{
  "n_head": 5,
  "activation": "gelu",
  "norm": "layernorm",
  "norm_place": "pre",
  "attn_scale": 0.125,
  "init_std_down": 0.00435,
  "lr_mult_up": 1.14,
  "grad_clip": 1.0,
  "decay_shape": "linear",
  "final_lr_fraction": 0.0,
  "doc_mask": true
}
Each number is 500 + 25 x the weight over its row's rms, rounded and kept within 0 to 999. Layers, rows and columns count from 0. Numbers have three digits each. The size before them is the row's rms in percent of the matrix's.

# v: layer 12 attention value, 320x160, rms 0.196, rows 95-127, columns 0-79
# o: layer 12 attention output (transposed), 320x160, rms 0.18, rows 95-127, columns 0-79
# q: layer 12 attention query, 320x160, rms 0.159, rows 128-176, columns 0-79
# k: layer 12 attention key, 320x160, rms 0.157, rows 128-175, columns 0-79
v95 080:484525520531481503490507524427488523534505474540506502517478520549468488488527492486538513489507487511507497487520478506478493505516479475526485507485522526493469469485484529494525509494507475540418502517510470547472508531485526518516509489
o95 085:508463527526520480517501508531521479506537528507510479515485530472482491478468494518462477515516457539502465483483471521525521536548491550501519522455492482515503514473528531523432524505500521446523483506468494537483475469481479512452515562
v96 089:550490489573498500502482478530528568530477530485509459508475495485501531456457473551512549522528510538499488495497491495482532485531529470480524517527508509507490452503502472537503482519482507475532498547487522479530475498514492498547476494
o96 093:467488513497515513504525496509502482505510514483511543522501488555522488486525543500491513491486492500517526507522483448521469541467513511455489493501465485472543516497496474469492490456505501521486459492483449471497518472542515508490556498
v97 076:466499461488533516503513517529519553498476537508539509473502508538481498513499518493522512521479497503519524530499477481482452528484451477525554448453527522507497591532503499497494490471468465483464490496495508485467488486497476488489516525
o97 081:529489495501455473528503543514476518486536511460447535530454546518497477480487496498472450512517502488501455513516480499480536471530511494482521557514490528529510448483504485515472496528541516520467484505528470531515491482490495507502503501
v98 077:483493475499485454532472478500460500491517519530513512499499485535510479510470484492471456511472514509514505478504494544517552489493510484509505460463440497513460473450539503500507543498484532482503500529503476477466486495527496522497520440
o98 083:485505494487451566466524493473499549479499471519502515512482548504480497525491524553503514482520487498497539538488499499531468510499515519503488491535529488505504538486479491479478490470520499453544519503501533525501494479487461514463499521
v99 084:465459490520523526467489505499498474524502479498503521521500476484491501485480532488519473519476476521536502472521528481500502474482489510475530521530516465446491488490496440515452507502451482490460520542494563483532447466499517462531511518
o99 093:530489484529488505474492527535474506460508508519510480508488524523517478512492511514501472472513495524495469512448510497534519509546529439466524465479477497496499527514513503510546505496527472476523528461479471531480516510488462481503466471
v100 085:525485461527533511502499504485490480438491546484496500470535511500513503490519523541505523499508465472501481542491550543530463546519523464503526459479485502508510519510464510470480526535504470526474485519471531462540554506522462522518510484
o100 097:475520508483484480498515505499484517516521488488514525535506539523514496516501489440513466476491539490512510477492487447442518468464488465494497520516473497493523488501524488490512501497502487483512508471481472478491503532503508484530482480
v101 084:499521524512494500506490512509533482534507496491511524492481551529490473511503544536470538480499461539516464482482500501462498484482530450516527492505522502460545542446522512521516494514495510462482527472475516480504557522444512502494465535
o101 090:520501498454498526519516482485499507508537505546490467494483476519512502513499495504516484458473496535476490482492506508518492517484486520464479499493499532515475482520510495444457498495502500505489461498503488501481441467463526461516480499
v102 087:502483517534490461469538491510512511486444479508497501498505547514496510465496478545531474462494463503534486502542479463504480471493502551513503531493525510494534535488538495530531492488522498529531450498516538461494483491503480507500516508
o102 087:489507528487478540507452496536490476511529478547474501459564482472523505468503520436449522523545496509462489491465530482447510519458504482485500510499483471482506501492457511496530531489465492502472511443487491533520494514520520527545495492
v103 087:468559551502505503472555541499488517492495453519515507432468474490512483526529497500478493438488436473489492494484506520518511526521505504473511477512490522490493513519539495515503531487521464548503532535470501473497494528510516492516467473
o103 093:517464488519541519504522471502524460511501501520499531497527465497469523487482503481536509547460524514496458482455504479532511526479487555513505541476483457509484511492493531461485498470481523504490499503477470505482561521522483489497500562
v104 082:475485489520497533496492512522498521536515491499496546509491422494483525517532481533532481488542524506504529486499431517514480446494518482526474494457508491488476491479502513506504507521475503481553514502508492482490474539489439516537469468
o104 087:509487550548561477489517488476456476518515496476541488537511505464535486507462497525518502451489477457486506518491504453473566533527499509512518522521516466494491501506517522483507488482494462487481497529525549457497520459489532459486489480
v105 084:480491503500482489489478512526473490491484457512499515522531483467530474453544489501481519512521507518473513491470505511494476479521511488516518482576529476513477579529492493510496509482482492488471524528459493506529515490525515510516510500
o105 090:552537512522522472499456499460545512496474500508498487523467513512494518513464495463524531497494534470457432522529499484502506490487484517488529498454492474468524477498485518521481455483502484499498470528556510475504522483468499536468488457
v106 081:504542473458513506489511529483521540497516456547495497510475486472474508540468496442528513494528509503498587507484478485435494501482517511508481491480506521536492482457474523459494461547516520489458543509514438519463487533523500494472487477
o106 081:496434476568502464488528490491451494482501493515483500475521474542515467444521481524440508489497458467485442492493492483534514548542485497527489490493500543522483529515555488519502551443502501495494512499485504505542521556486503483512525515
v107 085:525499490524486472509457498507544517519499500534507488527463452527490464468502528476476492533501511501515471485453519440518505478513496541491473496513511461502517491520526513470464486554500463452450547535456497521544457488542466486470505488
o107 096:465505506512503543553521547511487474478540504490484512486497478489521539522499500523527481485544469526494501496524472507472501479507494507526501542498495493494446536496503490488477527476503486488510465554515511492459491540475484545497482488
v108 077:530517434508496524517506524510518502512483478520559498496504515527483500510510449551529456497532503496525501518501474471491533511543495479478547462475469478506498534500528507501479480469467548498480485525498522493461457513563527521497491524
o108 085:503495517513496514488481502496476501488517496497464492471503509467501463468502523489466525515484476476446530487507561488548497533515535540518554538500495479479494512429487512517490503517516510549523498494516476480513514476462460508533507462
v109 086:541485489491517478496528521523540484576518489489513479481518470498485501483516508502479491501500486507517506482496539505486507495482512517497516510521500529505502492538471421520473504515503452550524526502456501467489514499464510513530530500
o109 095:471431544509490509518515489497473505474491519566519468476474503488493460472518486501497463533500483516514469503505499500511472475517483479515504479529507505515514472500522565472531519498527542463529479506553511499486518486523526523495475472
v110 086:551509508487472495500443491518523518468514525496503536519509511524526521464483521492533508546523433507488497552515529479423462485461476497472513466518479528539528520481516504476502464546506510502505492481442492464464536531507513495451539547
o110 090:452477531499494511552539505506492503543475506545511466486465484548496512505513483485445485502493528475503504477499452558509522495461522497495490515517514447445497485473463507547503477506509534495463511504522481508504520453495472512510485465
v111 084:535523538530499485496498461487448479498489476490481528487486519482477510478517526555476499534506504466557495491522451543492524499510486544536534480513489480499505477527492457514454479461520514531497498490522496460474501456506483531547518497
o111 089:496503499488516505524489533486498513473556516534528467485478531510525483499476526528520440527488456502479449491478564523548493525474488481506480495493513517496505515492493518499494510539479512475495586500500513500509476509505535504501478555
v112 074:491492462504478507529511539553467428516526504499513509453505507521488490497533531491495456535487491495493473469508483495485544551495492479455532515507512517501515483472478524474501514530504500469461474506508524475512501436520483462503515478
o112 087:523492524494497491485499534514493527441475490495474528530492506453510506504499465525503523464503468479541462454509543500483493497488488544527505454525503514447504496542535485461490455503513517512491489497502513527507506565520543498550495493
v113 085:485505472521493475517515485507485502501501487486466488500523496523484467445507477533513468495479503499566522503502492513510514526491488522485452499504547486516505499539487450494522462508511500507492498442513494490562500457529488501506495518
o113 086:500500497501521508498470515466508496512457504488507545492496536466502465538477495473516516477537529509482473488496523478431475533521467499533511459542506473462512533513529512534497515483494517499489470527475540490492479494491513478524475513
v114 067:504499492517512505494504482523497498499525474495483504499520531495438521454476537487540510494497512528503531527489501462482541506484476485466537519461462546536458508546495467503501518498475501444509525509506506507445484532501482458493539492
o114 076:520455486529490498490513476504504497466486495515533498486474511467524435548532471480495458511520512512476521468465477543520496513500540539480530513527506504464518512465475501490533522509488487556463506483479467526511447519501501518485493499
v115 080:496467491474434499488554515526512503483435521484547495509536523504500495510509489510495519553452508524491487509504494484487488517507515484518518504465504494451521484516486497478493527496525457477521487512505547487505504506516502515504512496
o115 088:512515448516514484484513549491492549528551490449491504489509501488469497455476486493493491471537500472472526490512527482453522487507466496488488485553479518527492441498508449529495502516514525478487493513521502504498523488509515473485526548
v116 090:473491549500527469523511440491504531477510466496514490466520531497497554499495518549472492485492491490499502443468528526479484553484489501495518484510450459497509491435513507536460469478545477515451478509484496520486506504521507521500507520
o116 092:510494470452497521509497516489527482493502476543516521470488499490487457495485458488512551557476513511466498557499489499482477439489481459495501496520501503527501499507465504505502489518504543490573505496490530438464476452516453449532499495
v117 079:525494510482506505523523468472535498546514523510465484459545477540510539468504549500456497490504516486529519482515477500490499506480494489483500471487494489527496501526489493513502545503526450486466516517546498484545457458516492542512480490
o117 084:493534482496534513483476533530478475485541518476490525507430535467444482464497457544549500507476498487511468491490524485479498498484497481535511514494498557484534505510479539492558481527516524477508529481464505504453480530492516462475498541
v118 088:495548520489510502457517501473499523541468511494464485481547471509526505521503487523487525517503485472498497497472524497478547506461512467541466508522500527500490489547480494557482487489532488496450517482511521553480482494504475502510511474
o118 090:506465450491522537507510504526502459517537532499520500475468541487499500488500531519527487454496541484525487495531484446503487488532458529463503511498523510543508483478482473491513506512513554499529518486462466465516510514501502520500486506
v119 078:484479501505486526498499479484531498521511541522488518515518493509503465516505511496482491535501461477494489508487501490492494512513477521529461486458479510487513487474512515493520462522501484497524500477523482498539526481556518541507509525
o119 087:503457488545523515510500549471462505484506458538506459548481478504471540462496527525524522462492480513502526524495474523503487507517498461510474481557489510492483487524471528506503539462484482488461519522516502492480544486472507472515510517
v120 073:467514531485519469508526484516495504528516531534531492542508502504541520462494496485510519492514500549542544473533476503483507479495513481523471479529456507469490508504491519498482513486478474545502492535512526500472519447499500503553507499
o120 084:477496498487522514474449499487492477489467471482457492484501510478515482527491471526461483517517501504521430509495509492534468494508549494447505529521509487495494522456450492500524512530508523497514551468515481491530455529484508520422547536
v121 087:509479565517514484478503485527519511532536472505539476509504535516506506478478473523501466568508542501548459510509502553523536496494483507491510479503480488511500436484506486481502518502512482506518528509504524460489494507482497507504515511
o121 088:495519463517515473500471503486470479506466473556507497502473497467536515483498515496460489485487483483521502460541465481491510502519504459523471469524488568513523495516496496560513474513499520482519515489487543503503511496531531504503524526
v122 091:551496486492484523476489503499512464517521514497465519486497470516471512543498482489529528502511531483520488519469502513496489526501483484521444502518451490471484570524502464492506508499458526461498513512498486514518555511508502519475501520
o122 095:536483471524520525524502482527523549508468492456509507542511509528472496511502510505526479516482495499486492480510534491526512494509474532470492509483536511524508496462532550559461510493550507501486514503526475472444503458475539475492511471
v123 081:509515514513503467532478539529472500488456513515466485491503489454527548522501489491510532481489480489476464456502505495478481502511509492516498502541514482538491499490501447497503518467537503478510509508479480518495523486505480533463476463
o123 087:516513489475513488497529507494547500511491524483493515503475534552505508471489490536512531470488489485505482466493508482499476508512506513498477501489525501468524476489469581486523518448504469521529533440524473475574487539521488493481521537
v124 087:519483447538492504507504464520459458508464543516500503528489484485522486519504508482488522495518495496448517450499509497526468502476434485472461531492516546481517486477470497555492513515512483534484527513483514486540499465466471502528529507
o124 091:477510579490503503506528514527533484492486485510493505518490504518505526506523488528529491475503517554506436493516469468493510494487525483513489452495503447498518480529514531483493442527458497492526551480498504516501521503518512508490499517
v125 068:527458520479536546531527533457489485507520504500491475470535507510484487499525511512498459542524492495491483470522474461523469494477428546492461497506514476538504468447478514507471497518491502535550481536544473477517549480534514473541510475
o125 078:474501508528483520502471506512503515532469450486509483520474490447447502494510494520495494472490480466534523519481525534494528463494511507470506482517479538433489531546501549498499464519476544482478496511510477538511478523498494534494509540
v126 082:494512490474503468508496520462478529543529489485486447450539479499488533533487539450527507458480497501502488495482467524478528507534495514495553511507556459491487497443470479471522478460493472529526496504525529528455491517544491509497491474
o126 083:525466481494491506476513498550506519482503517485526531491512503512482453488529475540463542534509510519518496492530496478533501498514502513516555553467538525485479464566486481519496497520500540472483493484513536525483512493492492524475532510
v127 088:516504518500468481485486501451492526456534497544480517493521507535521485536521527500522500531468492488517514515460505509505477558481506490492488494519516510490496527475533479507514499505508510496502527534513443496517527559504508495447487525
o127 092:530492428521492518498515491531511509551484507500492533525501437470462499528484510505452515468508548489459481499507505473527524501486465474490524486466494510530482476498511500465469491453523500485455527478461523509420517448517507520503545530
q128 098:464504487504468490523477489558529516498492503530511509539510477509476502481536552459508460521502490514489472502425500542467495480506509504498501504503463464524524516457547502520498498521513499485522489470463495526495494498503500495507492491
k128 095:489520502550503499476518492505514506525484474491498474509509505463535455518584548510505479506539498563517471463545515486475518498496512509509465490467459501526493526471531488520504497461477530502524465499460471497513493523497511491522489486
q129 096:515506474512490547487541486481475500536512532484478466479503548523481565493489491479472469487471469480519514512490511503497514523436508477505545458467512483531501504500511545542488537525522523508524481502462513535502484522486494513453523484
k129 093:496463469486511510508498521476501515530479502498484493503485554514509531534492495491481467551422463532485532488470525504523477516499494488471513487529473492492488520487487542561494506516482532494539493472463453506516490508459531475497527483
q130 087:511522544506491508498523486489489443515516503481498475465468502483519524539497533537458528518469544468466508446505503504488480502519523513538541476515462559526504475524481493453517496542536508481508516504471501513440479530465497464561520499
k130 078:506475522500512481511504512485491516520512499489543515479492453518433498486491521460504504492501508427491494507512554496476496506492460495501485512508472502510492499497453457486564544516511511502515534495555530521477498510484512507527467493
q131 096:480500487477499504530487489479496515480486487462568522473456484496521522481481515499494509514521499489470479474488512526512490540509515547511532525552479460479489515508521471516484525535495534434546508528507486499536493495491518485450513494
k131 088:484476477460546455465549469466543465491492564506549495516491492454489513495504511497529489477516514494499490475497488492496499497503505526506483507509508521470492500484486527500485544489487514489541500509512531505512495512502478471480501541
q132 091:464513549472517505504542474499487536521518548495522534480481458446510524469472518527479514496478483485516474544506517509526509491453525525482474527501519470523511489519471548498517543543486489485501532513493474508512501488507488474512483476
k132 083:497459485489530483466479457521485523537493526482462546528516504472485465487476514486456515519542530516561511500513528518481462460488490488499494480472506486502504510462480484463579493510499479464489504516492515495459509445566516452519524498
q133 085:516523487524504491515501514473473516526521537453506492505452391508481507478501527501523530486526497492491513544483505521500530572540496528495485514483486520502520480513482451529527472548469484474511449516497477476497562451515500491447497486
k133 088:510526488526507468476456508491519480515519554518464512520526490512505480457500526511495504508479539507485519514468506498474521496491478539462500480514534481463498485502477497507518499474483478541437458524483514507502502488529494502431493472
q134 092:509504503534491512509493524521496504549508472478494473522500502494485512480440491493473488507505499501503519494530509491520494487470445515462523509506496509480511508528518511528519490532456449533511504453474479493468490535535510530500513510
k134 091:481514514500516499526506534522507522531524483494482518531501519560511512459516505502522442513525492497466513502507480507480519501504431473519525520496501482486495475477508509503485489491518479511540497552446503512559518537561510472429481450
q135 094:451470463495491523535508533507519523506454480458495487471490516503476484503505477484476513473489484488505498467528517477544474511507516500528514493503441510522502517516493527465523502504518535494475486537537444491506514458502529470497523462
k135 094:476483520525490480524528503550540496489476479503509482524518451544464494455453517517535514516501512506522504464505467494516537552543487548503474490486537470490489525491522485472493458500515536533505470473525493491520522499489483457508528524
q136 096:503497537503507466509515509542483508484475501496473460515485498519502485479542518482532470503485493524498517530487481502471463541482474546478502462541521527522478518518497453515495503483518459516460512496476451530507502508497511529456528490
k136 088:485500522550459517518447471514453506505476516488564492495502488487429498514479524491539466485482528508497518480471501482525497508483493541496503511471514570518528492492504515466479491539503512530478512496470451507494481531500489498416505485
q137 092:482500528491487501465489512522533489480495487488525494486507503501491493456509525556482466521516529540494504510513496462467499474528508529513509525536501508505553507490487516490507518503444483480477485510506529536537478510488471512469516503
k137 098:475496521486481501469505524511495497484511445488519481529508542504502458511497478491485485504511533531499509518474506476457485522485490498516484515508471497502512479470457504496498518508489531524495497437470542542457515547528466502478514499
q138 090:501523496523522475485512467485456497484514564478511500459534516500502456505490479518470487540500503511497474511517467500498495473544509487492495506507513523499498477492522482492539480495527552475525444512446532531463504531509458532517486489
k138 086:534528495515554523500509482485516517486538518486459495525467508510504505493494502495490509508469497492497452494510486482514537553495519434524488479542472484451471508499489480469556518539543487508499477449495458480473502501478544494518486538
q139 094:502509488514482523485545479509514544497506505443524503506505486506500520520458474521508504504460457489494498491501490513536506510530484515499515473458531505542512491481499490493485453471537501464515483464525473448513487494541485532527499489
k139 081:515542498506461536441539509549520505530515491539473507538545476501496521440509464497535469503518489486510489510442499493467486477505482479489455458487522493480525516511515511497508519484484514562488524499495478466521512501495487533518464511
q140 093:486501473459517474474500476517525517532508505470471481502535497523521524480520455459482510525446483522495518523476475508473458477531491474465498497503497477498484501511519488544508492503477508479514465492510552534485470537516503458541536516
k140 096:502502479521476531477558464508484513494505517503468532468505498517478542472454495521461514473455468484505485508480485488484487455500498483480516517521455480540489518490530493515458515508470520475541510530475509454504467492511522458500503496
q141 087:500473494560471492506467497481504518445518527465548442496482471498519523560479472462482504520492517449455493513495508497487531509454497532487529481450491553517533521530475481517540509501465506488487526483504508490503498557514487511509489503
k141 089:532469518490483489468431511470428533493460506469543487548474490525517496474499517504534489531541493484492473474516526484494551500508481488491529482536471508481503484518486492500472499492518521500497526507540534481501491512457519538475488496
q142 086:503550513495490494499500534479492504497444479514533553487491513484508474504478481518509512511515527501517534526453508458473478520519518469503500518521501456546529498500481511530504517552494462525525432503481480464469483456486482497507529534
k142 087:452494488515484504507490548474495553520520485495447528450524514492491506486489514512541523500527500520520495522484485448503479486497515510476521478566493520540528535502470464478532499483484485454500508506463493530506466527472489470542521493
q143 086:505489474494458538457536482440495535508467490530491505489542466513505520507535480430532510501518480455481495502520454446488532544549465536488502500521486527475491531475526553504483498495511519493493515508466498527507529514482514490524492540
k143 086:505468476511486502480600509494479526505480484505535521473521497501485489501500502497506535504489481496458523489539466503496486498487512527492471533535498507469511481494516513466510505475481504503480462519522511548506472517478521482515490482
q144 088:563503501493565472537523518553516508464493510503509536497478470445516518479524482467487493477546492497477501526504468498490476487434489545476522523525521495437504477518472495511490485480493518502498429506517540478485502509526491518486511499
k144 085:473494500551559518514491480504546518522519530532496524514516498453531539479505500462535497496496514495531509523536484470539503497425502482497515515487488501490506509504504504500537458471514485467494503462499547509516519497468471487490533515
q145 088:469500505487493486512511534483456525510490473460472503494490474562499512482492537525513530499493500528475535521537516477472526488456558546510550504466464484472480571485489503465494477478511457461529493523510510505459518508520457513509500479
k145 084:470503525453453515507467472508461487488481536497483543521533442528502498498504511480520478524482549456475464558487516531496498519494505488511533484485495489464518510501514496503469496484538539537546432514503518518524472508487486463499440554
q146 091:445557497474496518489485540480508536509536485494512506536474513421487500506497480506480498491508514504474551505503514489493505497483529502508526472460511455505495517489504467485493529497465469505496548498523527526495469529507464524495499500
k146 099:475515489506495574490503556480540546521518474507543518518480528470476464537472451517524502480475457495456523499491521506482493483497530510486520549504505494498500512434521479498467505477472496496507526492506502522512512494499496442503494488
q147 087:472508519544548479464504519500518544461496472560432475488523492499494516505452483523516470524490533524467486489502513550507489513485509479477494490491532540481504547532489542540518502560527516504481495512503559487538545516508479477439489447
k147 089:523491468522497507488486470484514486507487493551502452473479474539498483531432506475528447491452504558476484495486510500516554509537514483471487473487531549457522472485514517481522537545512524508530512471478533500501541511502516534485526491
q148 098:539534514492508496495531547470501499523481497473504472492528448538509498468478536482494479499513486460475512496536525497512526521473542495484513449519489472506533540523528477529600481487495507490511535543503485505507517516496537522490486468
k148 093:458506465497484482479535505534535442525513522540526489513525479532501428485511535512526492472466477452444499499457493466495510501501531522494531494509501456473525531524516534496499492495497496478520523495499485481474522512496478447513492473
q149 094:535481490509472509478505519491441492524500452475494486542461476498527487550453523480522516494495532534472534512478450495499508446490508453506472489479537488504499495499464521512516527487477447519492429512520496509465485535481509520502522504
k149 092:465509531493469528470503493459484529515535492473458502492480497539514520501510506508506527544529480476503496485495458460503503549460491454484511492460500480519518513521510534527480475509458523516479467504475479518491495503458537543478491461
q150 083:473529509497518483490482520514468506453514446503507464496472546499458505494487510497511510486515511518458494519423502456486512491510491472512526459498533526471449515499507482514489557434467490474495528517516509490476536516539532474535497488
k150 088:522505521501496506498495484504482457483461502485520494453448472503478478497475479495500476526515490510458497511450517484520503516486487484501485501515508497508532530527475520548488458542508522459518489514545529495486486507499536480512444543
q151 097:497503501468506510476500524502507518457532505462505504544502452497510500550484491485492488462499545497518479521506495474469495501529497512531525490443519506522478511479539516497504515500518506515517502537507501514523486509528485523493524495
k151 094:516540501504518516572536531539483504458487468485521524512505440505474466540493487489472513502516542556467546457483481457511520494492506500504515531504521526470502526524534446535494506497476510491515515558482479515497483492496500466530549468
q152 091:519470488513481438535501492519510499531483481482473464482487499532497501502461573491526505475482476491518467526494519447504519473498472514514478543535488533497507514496521517478479514523502511436476479492503528520514516507516483496481507521
k152 089:486496485456518508534448494501505496461487538463484492494489476522497492492515540480501534498524532522474450499523541476528549487497468490463474456523499528512452496532514484529499515484517553506496476463481468516488487486522493496482552488
q153 095:533486471519483481519510510504488506498514508494478496455510493527473509496481515521514497483504505473484492486508522512480494488480523550493539519488512518504526472478533506533453504468511514478534465518492535534520426512420478508480515522
k153 096:447470513525499523521500496523504518518494500519498483498511455443502464488494496488501505504452528497470489486514533512528475460505505539494496486515523543455534466481542488504482509471546531461538459514469481505478495471527523512472509490
q154 092:472477535463515526533538476470495520479541510486473496550539503483520477496513494496503543519487516516527522537551524456488504494505494525451493530503477488452507512490538531524523467446494506515489518493480497449528491471478479490523529532
k154 085:500498533511512536552546495488469479499525492561450514519545520504513500506525485491529480514532470519489505520509465537493496506489490505520503510509471513502511482486520540520514537495528513498505501487466508470475439534521481511519494509
q155 087:508454492480523521504538481488543511438467535538525458503499505484534498521498507464487490508460474471545465517463520486514534516508507541507504482486503517512467483507444495508505487507512465509477486501510511492520485535557508513512542505
k155 085:491477455466466515487494501509454518480514507524486497479526498501529554559513497510510449515515498521512508501474515507512535509495496528490475527511461529485494535474487465521488442516504541482477540470518516494499531550519531539497510464
q156 086:506500502490476520502486517489534523490465500513535490483447494486508509540459467487476480457454515536520537489513509497515445495474538477519539489524451497560538492506521483502532552487495545479504472497477493520511480462480497501483542512
k156 088:481482533498502468515504516506479531491504480493465498489497518517489463484471536532515463493464512536514500511514494486507501533477521513586517487491499508495529494480495512521499538476466455478513521502497484506462507535445522468548500538
q157 082:454532529481513476502520519451515474505500501501489498498487488482563511525534524507496457464547464493510500519520484510481517522517459513479518484523533463501498494520493536534478502512477475469471482479481474536572461544531474516522490502
k157 079:472518449530504505569529487445509472505493472512486474513513483501542510532497485445509515506538499518533486519502495517497508462488494511495515476507492497519492506490522472539551463530469514495517487496491501502529535440496501492421499483
q158 092:503494524501524484498486510521505532515457494487497499510510512507543510528504519511516459492488495556500498469519498482516505482469561495461473498446469483486497491473519445508496494474493526431459478568536492476511482465466491483514474497
k158 085:519472483498506451494515481516524514475509515499490465525447459523540477540482513490472511495487501512517533516503482527488497490472506533483490478503512517558503483473521466490505478486508542484471444471501528523470483498474512465524471553
q159 090:480544526539493513478477484524534489484489501506435485488447484504489481444467470513491483509484457514511530528481535518493498485492515534495551491505505524517522526483464470491497525487509533521509517504472498482501498506491539503446525531
k159 088:535534506519470519513442532522480497502501519527480490467547506516483476460496438501505488493505489545471494546553529464482524465502487542503510498445504485532542516511484494543543522473485478532524515489482517491518462539496486535476520527
q160 092:543506523496448479512456468507469529465509498488556501488490484478466516482546549536531513507467484474470515488542513500530462474489472485497468542549490480476470514489514466496462471468485531523512491563542482501493508518552515512527499524
k160 085:480513504489507481560517494475509528483510543489517472519455487501427535456522511480512515576455498491538494497533456510522474456492513463537462506455451492482495515544471509504484490498487475497475484552503519509518489521528489553503508500
q161 095:468502508490520443496480513460507515487462504515522485511500475502513458518504481470511506493506447488500494470521474571497481494496501516486493475504451543527487463526530490494476495484550527505530584514523541530478485501465522528512498493
k161 094:541497503540555449530517471483479492488500465496510489506465460460528480506469515529550559443493482469502508457512516517508509517510508488513479515467499508534492527513547482515470520482489507500491518480559458520478520558498467501506489520
q162 093:458520515473501482465450525484514537470520479469507518557457517488497505500486508496483490516468488556509507499506488508525497484486547539491480476492501500497508513508510523508494521510481486501500529492510482483502530466529485494522495457
k162 090:488517470493505507465520467509512479521488497533466532494464526519487440494463505499484443551552493486512526512502524523471509484468505524494528462466487518524510493545512499532534498488486507476512487529484509476497496501503536544519502520
q163 083:501521514510466494515496525472503505488457513486488537566490469498502497504429520482490481481517494477534532518496487464472528496481476491526553491533513511533487514514477486540508484516467513510513467488446468530490520526485499520490502439
k163 087:492517490497481475514506528517467484500519511507533530470514541489533526498527483499525466468525423487527493455483484486544515505492498490452535468520538492478483499520501481524542476506465525471554487540504504517482490529538495522472536474
q164 094:558510506496474514543502538480470557492472521499473495472506502544555503503517477463494467499505539483456496522465555511464491477499507497474478483519543489526513501520441498498458464494525484490463463491504494525486484503523456540519545496
k164 089:497512477537508443537513528476509535527524496502478489426495500523495525485521507509539480504485516469486457503521511506508481494530501509491496507481478514477474537479493486455474480446496542488514518486473488485515549466492497482508541525
q165 098:481497491524517490503482471494513472527517440502496513501534503502495443541497530437482528483440560495490467495509431508512494506492510491508495513474541523539472500503489483489511515537505507550504526506503472508500499498533481505490498518
k165 099:480512494484538540517456564490483497472518493522543472437512509491478454519466509477506524527489515476488518464482483512454434511514485534475481476530473493522488487490533483535498493528515492516468496561517480536514485508510539533485527473
q166 091:481514475504505491493416516507500520461532543445486488527468454458507503490503494521493500539508510519524521501512472509494539470537512494472451540534495516481503521476490475485487521516498538491518517507484473462457496469453510477494542552
k166 085:500498527541491532509468497510475505492472521460494528486478521520518508507539504507442525513542495472542495489531509479460541517502484479488459500484518473535519497526469475520543508487528506515487479496495514443506463505464508544517536510
q167 087:500481536522518488473478516517513460494546510495462524515444490519525509506508496504437468528510518476494510536473531547522496461484532469549511514512444522549496540485506487472496520492482459499486510480511483542485497486502507493466494514
k167 088:484480504486507474485493462524466471530466516484511514490474463503507539480473530479469532496518520512495475489519532533513502479509539486556501513439501457525482533471508488544511545479449464516549494481519513450510489467479466487504495517
q168 102:520502507483508475499487487462518490451503496528517521521499454500523512471497513517459491481532493491464499487493530444493516521504495520512501542471508502530483507491545493521470543474469471514445505543509503511538468532495510496485552522
k168 096:487476535517450472485487523491464468479497540539490478551479478502501534549502508513520511530449499528524497445480496473501492473490523518550473501478502482550481484513513464540479534522490513497538498436504544505484461495513529469494508467
q169 094:524475487499545504469472516518463487462545472445513506481521504502484518506532483543481479548540481525535535507465504472510528485532514501478472538497496509535505514487509549488486483506493468529490488549518499504455500454466500476493528485
k169 098:501488487498491536475550514530484515472474510494502510493489498495480560505510472518449483480561507507489552492459523502445511517524507489497509512524517501537553517523493512495513488500481482493504479462470522484468455482508462527483543466
q170 087:517451480519450504471531489507506492526477515517477484539521471497505448520472493485508493509470539511520507475537511495518523508481506524527509508526528513490506468493503493513519491490491513480522466466511547452503502518473492483506512487
k170 084:532456521466497516481508506534530463531537476527473462483508496457531536492505529547532458488488525460474510507548487494546493511440508532501483519559501491498480494499509511544521499509470530456503503462513494459496509506521539494529446509
q171 088:523514514526484530492516494519506486485485455496515511529470498514500485517525520430451464486470524493473495505508482536533464465455480506544481472509479478537521510521485473510459493496511514428558471450486513512513495506497496501524463488
k171 083:495532512476464454482565511475486516542479488512489489514525542480491529497514523492470537495501516553498495496538485513522482487490473482475530500459522477495537518481484486493498468507481533469472537539514525496507497490467528498536494534
q172 093:515497516517458534536525495509498496485528477451467502493492511513510498577506520494529485454523527559522479507512458487517542498499463501445512478539521464483521526452523492525474507485513528501438480507474517492497491472495444478509510527
k172 097:497473473470496532545528537494527493474480483497495492520506514468543505518499508488491444464470505504472504500502478508476510508466467494470490505529520484480459546490497520531486497510519514544477478512472518446480517492451501513489511517
q173 089:504541526521477489521501498517497509482525522499538524492518516466484558488519518522481523463510495499496456527506503521509493562527485481470516479520513494514485507544462507501488496529452454471497485472467497478530492507517556488496510474
k173 090:479518490545498521468471482528486520508465499520502529517534547519466505478478531492509521479530548506516476529420485505470521471519480524484499511522476495495509496497465552521487504517467486468517491493524512499512540504484554485547495473
q174 091:513464457494504525514480547525484467502520500493509495492494549484516525534499475490491465501505481488501449496528476485504481512512427480532502481521464487512513511544500522484484517517466486488513476529504483483489480465470536492506504504
k174 088:474461479531502520510510496506488495520554501510528447534494532508533505486500468493493462511462498490527501513538503529530472555508511500530450528446486462518489495482512570467483471506481472510488508536541535519479448480494508489495558507
q175 087:500511512442509473456468539532519481510475517523494492483482564513522511508490500537511487513445476506495487488491497487475557498509479474496483474520513528464529527490505477482501486477493545523490498489487482483514514517517491453480538485
k175 088:488499489507491496496539477514504475489560498524535530506457481506542510551514496543507491474472447472493470538473520517475513479517499471499477479503474506454535455521433488498543511457494497503490471457483509484530477539525533523465506504
q176 094:514539513510528499498497495514493494501497475502472514504548495465532536504527504496484446479519496479487458532484485502478486473521504459488519517528465470501550514471518522529522475500512503546493530514523531474505541513482436491511461485